Each number is 128 + 24 x the weight over its row's rms, rounded and kept within 0 to 255. Layers, rows and columns count from 0. Numbers have three digits each. The size before them is the row's rms in percent of the matrix's.

# down: layer 2 MLP down (transposed), 768x192, rms 0.0592, rows 246-425, columns 0-31
# up: layer 2 MLP up, 768x192, rms 0.0667, rows 247-426, columns 0-31
down246 101:109100141170147098158143118155140126168139149186158130151153114136111172095142133189184114085133
up247 101:073127126136123146116130104149108093116160108159124120185117129155109121143131091122131145145133
down247 100:135134125101100127110123144118125056115133140151161174164123121110083145132124167113107141113164
up248 105:123138170162110141181159157179153095119129130146121125121156121154112106114111120102155130099114
down248 103:154143108118099095151112140145105108104138168119121129092099118125111149138144158114123140073086
up249 105:141130117088124139121114082111141153137104112133053093134126177128125076127163114095159133169112
down249 104:137164125173140126112111193147154153136114108136121153154118116163175156131156133136135149140121
up250 114:138165092099093125156137155184125127129127115146092132118170157188150142140151117117091131126131
down250 108:112115134133095089153164145105142129150142155127130130127125144103126153127103157110112187172096
up251 099:123099095138114158180095122127124188152142141117081146132163111172118130144124150091078120126142
down251 099:163124116152135157131121131145160159152127130104190127164110132137159112118144154124114162165136
up252 098:100157126127136125109116150104155128148133111155109142148136141111120130168148139140128112155123
down252 099:133141148134120098137113115101130106148136118125153151150091130102130158095110092108135162135079
up253 099:149088133157109146112166105091100109179149093119121134127123121111157153141129108117110092151096
down253 101:111177152155115143110141136071136111102147192132127137132121157128117129108137089128114139108093
up254 101:100104145195117139133104113072145144157087125130155127121125166141109144161124106117105135125160
down254 105:100113149148141127132109158111128129091182087117093150118144095122113148118100129137116139153131
up255 099:119119114142122132138116090145123144135093122130137097091146118115118132131171137139103107122087
down255 102:111121103115176134134178091145146145178118136184105142109130100116132145158120119137164088151100
up256 094:138083162138149099136108135139120136188123130076127099136117170155162129165180127129126114127140
down256 094:130137125133134072149135153140146094095091094162133128126116112091132101139127114127093140122155
up257 102:111102144096134099099145138135125136113112097111150116173135102129116101150114105155135148143136
down257 101:144153133184166130160119138101208137137146126065153116159144143125115164107107156141125130122158
up258 115:131141125145139121128134147110135150124114170187118140133164107153147077171171139122093114158157
down258 099:153126127144120142185101148121115111174125143114163101101111152184110120161117138128118116130099
up259 100:085132154147117103133104155137122154143146160159141101127120101140157116130151106129123148130125
down259 099:116118154134178112140111119121103109126122133081144114180153096157132165143132146130089153159128
up260 096:145165117119130120098156166170141123130116120098150141152148146154094137110136155145131114118125
down260 095:145094131156129096093140133118149138116124115136202144146115154155126079127169177163138139096101
up261 098:132123135094124100149141091113116126180170125131096088126162124143162106150087136093122143126147
down261 097:186149138138086158110131144155097116109153133140159156123135098135133165130143149135132151165127
up262 104:138122160108093168104161126146125117131137108164155137114149137142111118147142130145116136165168
down262 108:107146191131137094158119119149127126126127131157161148099101083145118142093108169143150131110152
up263 093:110118133149141168114086173089124076145162097146146119126166133139125111134159153178092084114129
down263 094:120141168073137128131110160166150163134116098142146164136109161135148124108133119139144131149120
up264 090:137124095137150100107150142117131108126125124126113116103149153128128154145122138135162125152134
down264 090:114172170147141125092099134119117133127119126089100102139101089081092147062130111118116168149091
up265 104:110117095137161162099108159156140133112110128142138127091135124153129072118129118117116122136179
down265 104:109126129139182095111149102128133140077160120079099176129124125164070124095103098121120125129107
up266 095:145113128158106116122142112124132138121095142112152108117134137118061129170108105120081111107110
down266 096:113093140142132121176094115089078136106146126143169158155147117127086099143133114152086183127139
up267 098:083122120127142162090137182147102132147111138160091094155128115133140108136127104110119157120139
down267 097:131106163093148170161123112162126125151115157131136148132126160122171168099121104161172138146129
up268 098:109148182127138091136107146142091123105153129132176098143131128159097111115133144158100128113160
down268 097:116149133115114133130151106146168186156111095135090111144131170163147130130153121103148063114176
up269 102:133143115108167120117168176104194151123125089106176142114145118136138072167118107143110104147113
down269 101:130103131167136108183126131168123105099151127141102127113147142121129169141134144134105165137092
up270 094:109139100121134180115130146129119145126157131134085132137130102155134133161102120121152164149142
down270 097:146120120106157162076120138106092106127095148093107137088125130117125147134124132147109142116129
up271 106:101147139103101117133160171098137116134166144119080142131125125111137128102098139150107094128151
down271 104:134150135120138081104167118144126127120146124079172114157082124107128134109101094162114116152095
up272 097:114114107102153107103104139136109110151120085142113115141133144138134121108094137122146134181165
down272 099:139134139145124132114092113093144117107149146112115145104135155127095106070128159122153132100152
up273 103:142131160116113145134124135100158107086160145099122121136137160122133138154157105128093092138142
down273 102:114139172120106158141072109125126168135202129131112132100166129155095086135099137130121133171119
up274 098:097130174105129133119131137153156130118113158126120133158138106139155128151135168150130138117119
down274 100:150136132127148133114138147081148183057118141128128141134136133107173180121160158098128124127140
up275 099:149119090140119146127132073140153133082133160124159148086169113174114094177168122133152117121105
down275 098:151113129172142159114137146134114106089198151120134154127110112161150074098092118146164113159114
up276 087:100118119110112144154127134159145212123132100135114111090112082113110112155155094132141151141124
down276 095:127147119102121113135168146148124153116104160076127088153134104123094158135156118134183121138136
up277 091:136163140136156101106170162113139096107162129098122116141113140156140111134146135110132132094115
down277 097:160116143084095081138106125114105112103139125132137119113137157100130134103128122121101141122133
up278 099:109086113137115140115142145136112152135094119183163115138136100143176099139122139140098141132121
down278 102:166144120137157109126111152188135118193143076113141152115089144161108120100127140158129133108107
up279 104:131128163133138171165130162136133133162104170113119140127144160148135152126127156158101118134107
down279 103:123124209142177174143092117161152125103112091140126135132116109155166121144130108130109134126139
up280 098:115126109129123162116162123101158118134161152129126062125101111105159119135105129138134125113100
down280 099:087130104117132108099133133095090155142128149112118151115120129117117179102149105143105139153107
up281 091:122116080154119156159112085121146148142120106156140179135108146170116131154093083094084151141104
down281 097:142153136083159156119146088105137107127138112096131096161080098115127145085112112124119132121141
up282 107:098128135177128112145133175137189115155119140122133129096183123158153156170157129172148084099138
down282 105:156152124162141143167095161140091098118105123132143140112122137187134150136168145142147160158129
up283 104:127121093096136133131160178114125134126115160150165107127146127173121128127105128145110121137153
down283 104:141110141100099100084138090125117097087113114174101128173105125095120119079070071109131111094136
up284 097:103103161145108119106108121116150137122129132178127134151127132113159109130135151150120112096118
down284 094:111144093121121152151164119131129145148098127133170135162113132122140124142165094124137104165141
up285 096:140116139123121127125152109114090103162131109136098109157101139170126144125095175086131094128110
down285 100:124132120125100125133142120075112146128172161132079133131165144139112154091128087102114110164157
up286 103:106089139091101124117125160135100125126101081150160086106183128127097144111156118156095104099113
down286 100:154116123134172110184177069107118121167135138098158126148072167134129103118090142136144149119109
up287 100:144115132139137141109154144126166105132111112144168109129142146128130134169159147153108145119170
down287 105:128115141151116048127123138157129099090138097158153131136120124112115108110111124105105109134143
up288 092:119146118155107102131102104132119125165128175182137129130104144129124132180120118117102115125125
down288 101:125079109058150128134134110112060053090120108127153116134124119112087106133112138128148166134140
up289 088:090123123153120084173117100154138135122097153149116144119120143146164085143167112100118136107141
down289 091:112103100144165134113158111160148116132133136140126188140140123140117151088126133128143146115164
up290 099:137139141124103125119130090114187099104098151122093087166150102109146165101168141150087128140151
down290 098:127126126169148150110111149118125098119120181125110107125142105111129143145126152131165112093136
up291 101:145102120124126132147160114095131095172104139142104128161149136166177100151109117119079130126113
down291 105:154147136136134116136094154134073129176138142122143126122138146145167077096139126157141116145102
up292 112:151186142082127128138136137130153108146148131103096178168203162134125168129096108108096119114107
down292 108:116132130113116141079112108091064122073121190137126125143165099164136134074097122118085144109130
up293 097:134141137120094143091111125156118113132106119139129090126125117139139120149139102131151162157116
down293 104:138135139130127134106132126096112108158153127189138143177121119152152160098151165137124126133140
up294 093:119093142156144133126196082175130131125166099102120113132092144101109159149122124112100102121120
down294 095:148104119125119132138122136129154116100121110109166116122107131092121081183125127145146127131119
up295 100:148102148124083129117166124158108167156181149150149136166116106123127052135155158131145099145108
down295 099:162147128143118134101108165129079149149158125171097151119121153114151089131087124110128148144160
up296 099:131133095147080131110174128139121173171127158127080112109125129177116110126111127107140141144141
down296 101:144159103127094121125114135152117118116141146137113142135104120144115141126117143087109128079170
up297 095:118154094089127117134121132084135124111093139145103157129135105104130169122140098138132138155176
down297 098:092165142161136106117112152072103098108137157091133097100088120119094143098134151138147140157128
up298 101:137098161124145138141147186098162098145126107106125103128124087123184115144162101112084128138101
down298 104:112164119128081148180147155136150171146089139106130142102131117084162131137111144133113088125091
up299 102:138083128125145081139120138124166173131079168111140084167142130115165144119119146114084122128132
down299 100:132160120079106121119129147091156142099139094129089087135136177133133176106095150120079111137093
up300 099:083106096167090122117185110119116125127110146099153113119109165141149114120111156108123125141104
down300 104:133143118116072125125089177103055122133162126108149160122129137149110145120156153150132123093103
up301 093:123114094117073112084147115141125152133121120124157070115137141160104120170125130141153109060154
down301 094:089144155144131122131145144095123187150138168142150163118095136150124156105128132156130130124144
up302 109:110123145155117094130128119125169120092154086134177109129111128128127150136107096132065138135113
down302 102:193135137140110121115145090156120112164130207102141141161120123143182148116124144187103152115106
up303 101:118118121111097099145106112112144118144133113120157103143163185145115147179152136074141138113149
down303 103:100146167143099147140114193142103121121125138117123133166100118142123131109149175156091143130146
up304 114:091137157142137143129149124158130158108140107174105107132124099182127095122130151124115110132125
down304 106:123123135105154125160154121119094140101112141139125078146147105139119102122160123131105129120116
up305 117:103135133084143144135109160132127113158115124114117151112157113150155122156113103173114098105162
down305 103:128085145096167141148110154136103122127130127105167102137158122164098151149119087127169100118138
up306 111:110150102128139155113131146169100107108117077109137129108137120145118117115100082117106083102191
down306 098:094168112127139115114108142096133136074113136084126111115161157125136131110169143118111128116158
up307 097:090131132130089159148120123090161170112137136158128120127118099132112131109148123137113162207118
down307 100:153096111124151062118099177169090141089129119136129132133100115084141168116102151144132104108137
up308 096:158159131155127145106124122136139153081074146151140075102166098157092137109145164100138096136156
down308 099:112143154122114138116134115114129115103099161098175130104129089150094114136127136107077094153135
up309 105:088178118140137125118153129155149143155117107136130145121122157131125090112124147115110076148126
down309 102:098094113128147153128129101100150131123129180114150161125147159095134131132131122121103108096136
up310 098:083130129107098136103119145124125160127137170087162137124137161128143099164130169162128124131122
down310 097:098133113161073118144110169123128178097107159145164189125135146172129148133122096122143137100107
up311 096:101147161100115138159145116144171097128119155103156067173118112141145166147103118120137122106144
down311 094:144120122098111123100125139164137136105137117155099123147119107152103115119136170113134154134130
up312 094:073158132124130134139112157131163128109138140136129126106152109132087129169123152140139134084153
down312 095:161154164151127163186081118130091109130088158098146131112135118163163144117144112134107136095147
up313 101:096096085106144111125151143148133106111125127155121099157172190144151142120169138141123114161133
down313 104:111132140131090141142101089099132182191165119097124162118109130127109132150167170142150144084139
up314 103:135156162128099130119118110148139112168151120180121109136158136151113132102103111154109132095159
down314 102:167148167134109141117121124134107116100143105156118095150106131132122120138103118149152128088122
up315 095:124149123069136146187103159168092132121168121125124111118143117163128116117120153133115135106143
down315 096:138110126123129139137103091119125110152121093161124164118095101163108152110140125108137162097148
up316 096:074103084078112097133113151157161133155135186174155108114160161136177116110138163161129087126096
down316 099:162094143128119179130125104148123167143112145128145098131117121112127151110111156160138146096151
up317 102:133140122103127168101120103100119135110122122107145099116098110125107095107100090140131084151133
down317 098:137106097123113081084163171115094115151138160100134102151172126120104159096156128107107136139116
up318 102:128098120140120154122127130143164122145124133154166142145089128139130145137141128100139126173112
down318 096:121119136122115159137096148168149109094147123128171139124107114120116124116115139085140142118165
up319 095:126127129110112102171150126108092120128105116108117115117171134121087107121189108152147083112148
down319 103:121133137158137077127114131100136120127167135101134118143164150122106111115134112169180113101110
up320 093:127084166136095135110129130169133141152162097124112103151132109173153155123142107093124110156150
down320 097:128146147127102131134177123100123171117133085098132164132125105128110113114144115144101124134142
up321 093:131119154144067138151126129072121101151122156145141144193141105137166119168177123104104085128158
down321 094:129085119141102082165105133123080137143138159092132118119126160119123125132078143105109133166191
up322 092:109155136095122152135110077114144143151106136127132116123137122128127160168151112137108093111084
down322 093:120082118103141094125145170094114111119076129130140124126126156149115154122147114118085149113156
up323 093:129121137113161104080101111120144121108100174109130124130132124133120145151159135125114106136084
down323 097:145143124155125097122176200099125115087114152129126188106112104137104101126131181120122146103124
up324 095:133145116151128113121140160154154200145134119120082080152137158130164143194135107116122112129134
down324 101:144124085107097148147129120112099073138124085135137118130120113148101114102139155150109123142126
up325 099:128133101112106167160111096140144125106124137137127094139182128152136144086128166120161146105159
down325 103:134122120169140122114100166136093128103153110144108115147134128126124142126137135084111156135166
up326 103:102127103155108149135148117134119124101138166117074107105156107137095138136142132091124124117124
down326 099:155155133173148087109141144119123086134098117120128147140095140148127116148099129099096113177108
up327 110:113136106191148130099168135120138140102119132112148149106161144155092093160121154110127080122149
down327 107:116129102157153124149134125115177132123143161101140151085153095138069106083117125130128142110140
up328 099:085140115127126117113133138141111142178118154136090124143094129144119135136133105158048125159161
down328 098:123139104106134131155120175136152150161132095147113139116106107153103124145142128121096137138126
up329 100:120126118133066147136154137122184124102094092132153096127092116123171137116143138145127109161107
down329 099:104089146124145083136107163136113133101150154141158147116111099129104134135133155144161135137133
up330 111:109116121099131117116184171146167144125130111151118123093109131116112111135134124116104095087155
down330 097:166099134127125125144160145051114125092142119142153123152088077126063139134144160146145157141110
up331 104:143110133146108139137170110124157146136145114121125118145150095125148135155128090111114112155144
down331 106:109142137165148110125163075162118126146137150130126155066119109091175119163124158099165144140124
up332 104:098159124126149142142089139123145145154126097166133117114099128169147087122145109142101109154149
down332 103:050150147132155155103129144108141129147134095146120152137146091119138130142187151113087126099178
up333 105:149113109157138156136130134111181142181122142184117119137144136131136075162184140133074121157149
down333 097:160110155169157173159076148140158139183102156125183085092088142150136143139128118126103124107120
up334 093:142125130132127131149118121151155170129110089138168135112131123151146104178103138184160098135200
down334 097:111114116129122156130136118118130128138125143136114120077123144094178151087106124086169164144148
up335 097:091092102108134152152157133128114148168157120118159119099160124140106133134143137127119127126177
down335 099:137148140135151083138132120133134157131124156104128109101126155102114210138141118109085158130127
up336 103:114148122133114152136157159098155146116104141110147136124147133158118132100165118128105141134111
down336 104:179138170155087146153111127098099129113108104123151130112160102105107167137113118092139147113090
up337 101:124112083120055127120137121093114188131073120121131043149127126130130105119171107152141117176096
down337 102:128095094081086118152132143133083090156143140138121158143156133122121139111126156124105120109115
up338 094:113097158113153144142114104167135127155131095096169115132145156129124100143132127166093115125167
down338 092:151094095104146137206117149134120123080133133116166154089101139150116087132113169161128106122158
up339 096:154151137125108140093128118141114127152148148131138117093160118168115141100114118105134089145149
down339 096:118109150120076135122119133083143138098161135172122122114068099120075132120162160140095127113114
up340 104:114109130131134164119139170153111119143110160110120122125154131126127123151097140115145145141099
down340 111:151130119136126066120120135111158172180162125147137173120109154123139155107060172100105099109130
up341 096:124127150092125137147122154177127110162137141167098191143142134093108144188141133146108116145133
down341 099:179134127114172072175192121080133156142143057141139147120117117126110103116154146148130148130135
up342 100:115148141111109170157124112139137152193129100096111118121130170189121099119103159114137125083107
down342 100:196100138126119148159147158089102126136156111142118138149119122158150121148147105084103146138115
up343 099:112108094148115099114092097124111110101133120121102111143128149110128109111109114127116125131113
down343 097:124134138081119146123115105130151104113167167114129161094097132148156110144120112159114121145112
up344 108:103099107137112130111141136147119099089139102154101108174172103161167115149161119152168127162132
down344 110:164134129140151082142112103116135122199144107137162159155123134144119123132097151132107128147138
up345 112:102107111119115203132129137112143164130140087117154129124132157178157162131151082130139107154127
down345 105:152106159128133123147146125100070163149123132075105100104113109161081116082149124104086152123115
up346 103:119091140133139127110160090107127170123108153145152106145101142153111106175113134126146113132170
down346 104:138093113129102132154134119122124134123112158069125135174171136098150181152152119134143098125130
up347 112:119117101131136114128164131151099108117135174143138114159126105160131075149133143120145148148113
down347 101:149160122131145080124124142128128123149147133149131137105111141124121156143064181121079096108143
up348 092:134119211153122134121159158122161104145128128088159122106143169157119110132121148177080157145137
down348 096:121108126140100113159148133163123137106130088158150126113094106109129086113133087128142144130146
up349 101:121146123158146147117107108090097114109117169140144116159126162127135115143120121149134119119132
down349 099:100106108120118130130151128124097129150162158110117112109139099141102118092050140128118150105116
up350 103:138153103128134192153128127123148109143101171175095126111170109148120165130148129122139145127124
down350 100:124095134133158124119149132097108109147108103144081125141104156104077117165128097128154136123131
up351 098:113130185130120122108116139125135118136082148157131135145111152126130120162149115108131141175131
down351 102:146134094128128116120125119066120160148133193140093163188103130124168085106125139143079117129103
up352 099:138130122080135114100138135139133148085131088134102117116136130170152114108180157126134087130114
down352 095:099137137122101151179171122094179124140128133182154118123100179123172141142130118132163107115131
up353 096:144079152104127179169129102134169112156131115150125147131183114129117113106148110124095084133149
down353 097:137113145162176143135130097123148149119129176102161116134094120100094150098173160165101160152115
up354 102:146129156153144109140124143148150169141155112095177110143125127113172145136142159136079139097125
down354 105:110170084111144130142141150125146135151114111144134092152142147182143117137141144145111100116149
up355 099:104118147149094123117097121136093116183154107167115119140167079107116152100178137142116109120117
down355 103:115112128148124111147118160169160134153148139120114103117088132131106174084140143135164172123107
up356 096:121099101143119128129124119134152118090093160116121032157122129099104114130119096122151074121124
down356 101:113131139125117176148135128102105100133109126131127156140137119121115135098134190106152150115132
up357 094:103134120162163197120135101126155106157110140097126133101134132158129128117117139125057041104105
down357 093:067133156135114184115142141119102120109095141084172158112171131127094107091165131120126166162101
up358 099:132108124099097142148113100087115098136106117102097117102151143107110091132145105141110123145126
down358 104:115144108124091128097079109136137132083150129126090130156159147126159109071138176142091129115148
up359 107:091128102105110173154140159152124126150103110086109150147129132121152110134138146130140083142123
down359 104:119107135122141130096174164133143162134128160121168111166112122120127140163118163152177157165096
up360 102:092119112106124102128121162109125075131153115102134134131122221137147113153149101165076112117110
down360 102:117123116166143138146116100096091130135153155119100106088123109147119169085099146120173129134113
up361 095:131112114135164104154123107068153147127110152158097115094127113158147086149180137136118126140147
down361 090:129131144189134141169107121126141132137117142131110076089095129105094125121123118139099138101113
up362 106:059130083107169132158135134135130161140107124112128107125126175179105118138131126147138111153153
down362 106:136134104095135120115140157108142139146130136110129159147103116089090137070126149118083136098168
up363 097:125111128124104136149158148125195164137135125135146116102098141137121131135160105135176123080125
down363 097:137103118120136115144158148136143126154129104153165108114158092136130117114166091127109184137113
up364 103:115166158111156120138113116128157115180140169116143122148178082131114113139154133115150130143159
down364 101:121160159166140144085092124127101148136169136099142119116133118139117076150117134153061137129121
up365 101:158139079118098136132111100130110144137107121128133124122137110128106126105118167186108119108094
down365 101:137133109084156108066111140126162118138177144131119152159097135213114150129138140131134147129091
up366 090:128109158170115201136110136150149124138139117131149130132120131122158132117151131115142139113120
down366 091:151117129129115088103145147197103104169156100166169130123136116108155131149084137149117109115125
up367 100:135172138112165103121127126092181105133130159104197128104136132125120108171114145161154149107127
down367 094:180122128160141149130109118152139141137083125127136125109088143110139140138122114089108153102167
up368 091:119125123111144121158158101128138157125142105086127086117158128148110143152089152123150098109141
down368 097:113108137174107165131139166155131098086121127151152103120113129171126151127115160114118130136144
up369 099:146200130137147134083141082111100150145078102154122117112132129136089113121120057122109115119137
down369 097:114102117147134139114121139149138143148091137132125125141133149121106100138096113157121177115110
up370 097:145156119108142104119150102101152136136131140115110074106090150146121144138125121092115117098140
down370 100:117156111131138145145094113144129107108130132121128132129085102131093154151147126136123123130134
up371 100:110099120105126130103125109105136124099126131117102143121127153169129110183136129123096102146112
down371 099:137130109152107143113111136062171120105127122146134175110144138151151116079141083114113161116164
up372 096:081110134148143152160204146108126111144157147120100107126111133134125129110157118127111149140115
down372 100:138148140142167131125117096117116134152148132085109102097076120118119135098108125074089119115113
up373 092:091174148101119125153112143120177106124137156164140135118158091100136080156170125108110128124116
down373 098:142136116147086100120138133165138140143139168097147131109099124130122145078098161109141108138093
up374 106:114108121112125151117105105164143146164136166103143140166136160109091126162137159148162144123176
down374 103:123108137126146138135151122161153157166156160124098138151101160121076104128147129105136166133176
up375 099:139129113142130183149143113162129112153105105135102123155185155172151117148089155108135158128162
down375 100:124135162128169097104139116178158129087088127073113119102122115089144120145099091149142111137179
up376 119:136127124146127144149107121160147119145087111141119109134144145177137134145133119089110083143157
down376 114:164111114128096159113131093108071112059103160077130113122139118123092151122164136129118141116158
up377 101:081134146080162125133126112099126157165170118136156129102124113111147103151103119128146141161173
down377 102:092123128137140152143160096104117137113111112109162084111114142136109135120153153098131139111116
up378 098:136136120129122125139134137155169139138163160162151119124109125113128076159132159156163147146193
down378 098:116129157147130127089125152147131142141151127112167123081127111133137092111083107084114100153150
up379 094:063119085089067134154154150127167102105173142176126130147115130106163066136126151132165127129099
down379 089:147087132147107139114141108108168184152133162159166153114132146112131130107110158148138135113126
up380 092:098125143117141166136147171161112072149203083172123111124132138138175120098116183122146108124099
down380 093:124076096104103147157160078111151144159091135120144137095155128117117173132094152109136151141135
up381 096:111177142141097155098157149113162162139109112120125102107107116114152083137157144156099148131091
down381 097:122104135149108115123139134139118099134186119179099151064142153155134140173139155154132130114084
up382 104:099134139113129123160140122123143140105145147136142087115126160126139095114122141109108142088112
down382 102:105143093143143130133098099152117102116135110131124127132115141107128153145123137075145097105119
up383 108:147109117094121155128118093157123117140139118149133088145161139117120098140108111095133130124103
down383 096:179117169105120130140158118135087088108104143119159166110106131120080117157100144133144170143088
up384 101:154148160150130147140129120121164174122130107139193110136153138123151104135190123146098101139118
down384 100:142169138156114131142125152125142076113117106120154106112124104128156109156126119103147095126129
up385 094:091162121145132159148147103168158140105094141139139106127158141148152108130154126112137082081170
down385 094:121113162125127179083152138193127154141125114152084159130146079151135179148139113182139117104135
up386 095:138126143125098152099142084105157105146117080093182105089139190128151091161175117132111104133131
down386 097:115121153143104079158102150133124093146154147156126171116100130108138113112136165145125176151104
up387 104:134114126141126132088114135120156111112105133153127105144150124129113129120154135130085141167133
down387 102:113145144136146181115167145059100126124165180161107150144110152131090115109084097157108132152157
up388 105:141148136093146127133110152118120116127154111117130155137170165168098147109138134098084115116129
down388 107:115138174114114135131108120125116128169111148119129126078105125124054164087144161108103122119161
up389 093:131133116128129086127163099107188135150143186101194103148136104132134113156139187165110144101127
down389 093:082090129119138110168099127176100156109114080140137121109110130128086132151127102105115133100152
up390 092:125154105134054101114129094112111145149101148162146128112134136147082129129098141168105131178121
down390 096:127154124134091085141148163147109105121156109175122168139121132120102140170110113122186130059149
up391 098:104140122059124101120126126111098124138094151133130110124151147129149105133104131146140116161094
down391 101:188158125138134128118139087105114145163114111104120141126102146137141137105096140152138081142122
up392 100:110123111101073101118109126116109122136114139122150120135126116103105143115101120091117133154125
down392 098:104137118130111115129115146113097154117142109147118128135114135125113157101148160159140099098119
up393 089:135180171130109131118157124103158162134105182140148135134114116141094180115139102074125164093163
down393 094:127138139119138070125148133135115129112143097152133130120102094133115134149122101144150135126161
up394 106:116154122132134133109167138166111155121118146163117142163188103104121145135114145099115129098125
down394 098:115136136132104143122130089132097148155139115116133132130096099118136164137089102154133158087112
up395 091:111113165175103103090139128104151157103143089102108104111112151142149101165129134116110127105116
down395 096:138121076140119110155120107155115132163145142136143148093171128108098129113147104119141128135111
up396 105:108082119125092117159123114147136123123116114090161112137134156106126117143125138127086130073128
down396 106:144110070185105176140094081131082129119093138146143137138142160162138158092175120158140086111143
up397 102:067135101077116122110161162131160163118130135112138142153161153126120135146145122109128122111125
down397 103:148124134142111124143120156100136099147136096168072133086124135140119160142074130107151118093137
up398 099:134090125157127126119120128122128146159141189130143089129191140097169138143131160133117129112131
down398 098:120135108113128092137172167116151148113128168129096091122141168158158145132143128091084143097124
up399 096:118106094137105086114082117100146069113110145149138140131128131111096104115138148177107121139124
down399 103:083170112110162156130102135113161165105160129129123138122103142116088128104099135184121125126111
up400 098:095134100088137135087126143137129137167126149091106153085125101156131104125130094142136114157123
down400 102:175155169093144177117145165142115154172141103099097170142132117151136134127149139156154136095129
up401 097:131105137156169175087130083103145161107064131110132136106132116178189159120196136132108099124136
down401 097:131093151130112118116114169114074151119138154114076136068144133124104133124121121137138145129099
up402 101:094118104114129137157115119130133130168135081159130124096121123119139137104131163093131106113135
down402 108:110135124141129110122112123206162150081121129100135108131119135109156140125134117152121137132163
up403 097:143101101134105094116117116145058119106112192140105094137172120116103108140091141124109117118123
down403 094:090164127134130158179101176095126126120160070133150112103192137168106173146140085159167105090110
up404 101:099157133116148135118124150117129119124159088107150106117177107115105127129163163120127135173132
down404 103:143108118148187096119090139148113101102135141145148084129164130160059143125135128118139086108088
up405 101:120132138143114129125145128133108136154124157143111104152146114156134153185134157174122128115129
down405 097:171125124101130101127125116134130141166154157130120158126179149161122106109089149152152144135105
up406 097:139112130104142101099111121138114107132129116120147079147096147109165114154134143115113144157113
down406 096:125146143126120143178141166133130116096140092102090144132150084140120151150144146124153136121123
up407 114:091122094099093122122145172168128161126107106125118140114135088122161131118159112141128133185152
down407 104:109142122136119112094159147138132108108133113150164123164069091093098143115151120112131152198132
up408 111:070098092142114131164134182140125122124107115162116108164160139172117086154096142135122129187136
down408 104:103166112137125132120145144139160175174103122123126098131101151122123122144103122133133165138149
up409 097:130145177138088163154099131120127084140111109111126115148132139137126151145146140096119144127135
down409 102:169108143154104116144089160138152117066182107159139140151147127123105136120121141091159165140127
up410 110:097136142099148116130123125155164160130124173116115132134148156122123159158205137115129151144118
down410 104:135140109110132148108181149112134146158133076161128148117120109163128152164164095086102103121134
up411 102:136126107105145148080133070113169086113147133126120152124156162144144118146144130149100151143116
down411 103:114116101118109164120135138101147110110160140125145167123129126134125137119147135100107090152131
up412 094:119115121154146108095139111152110144167133153088088070133158144119104113142174133139085132117144
down412 098:164170141138103128142108120154132108117148117123125120140119135146085140147131116162110108109139
up413 097:143154110140102143129163132097205139114130127128142129139124111132121155181141115101113114145182
down413 100:114102126140112151133129172142107133138165143092138108118172125141118084120088154122124119132174
up414 107:134113145120107184099145133139134147119119141130197147124146136114149155144190123144107142152146
down414 106:130119149168102106105094100139151167094120152131123123112134135143105175151103100181153113132090
up415 098:097185151093110118143161116152157149108142142124116124119154140125130142140111120125131157179124
down415 099:066095133135155084104090131114103134117147182140161088145133098144114088129122125134161130155162
up416 091:114117116075106111098132171164166143109124089157134097177119121132114065122127149160143109151087
down416 095:162091130116112140135160106102188160182100148162127131126141152126113127098099157154188134133137
up417 102:107134096130150132149167158125158155127141165129121130141125126120155147164160136072125128091121
down417 104:139157120095123148117115128125126143157106139137101099140162049111165168116178185163114106115139
up418 089:130150166095120177133099141158131130130133140132133138146106131127114101110116100130113105158137
down418 092:149140163179102103102144174110110130152137161122125134116136182128080102133122165131091083152138
up419 100:162091139102147164134130089124169138163141128154121105126202183146127136149163128128119083131136
down419 104:116084136118119113144129112104104130098092126114193143135145105131156134134156138166132134128153
up420 103:124123144135121197151154104158127122121110157144189132114113104135136120129096098139069086141130
down420 101:133113153107124143088118126160158140131118086141072171108118096119116101144130132131107101117107
up421 110:142120100120114148151152130145132130145117135094090104127199132166133117106130139147118092116150
down421 103:128140148119152112117168113146150138118102098092076108112139080130141097124119107129154114104140
up422 098:133144105096161109115120148130111127116119094168060124118134155136131105143084101115116120169120
down422 097:148130143147115127122156100130166118091076090142116156119131111139099154182123110130135142133149
up423 097:084122075128118112109121118133098106120147149140181124186163156155130100136140111139099127131166
down423 099:138122111162135144137114141127122150123134136141123134162124160151083076135133148110125099167164
up424 095:141160130110138140139106095162096159180120166147130095146131108134145105139113153162119148126142
down424 100:130114093070140164135158165129115096134165099117115166137173099145106124147119170104116160135105
up425 110:125141145098118143125110144143164139095091146118102094105108116153146122102183153138108138112135
down425 111:107123101085127118123156087119146138099112169148159185071105090185124115096109150110156102114165
up426 097:153128145129125115136137075102119172156099142108139114079091139152099127137157120141099154068133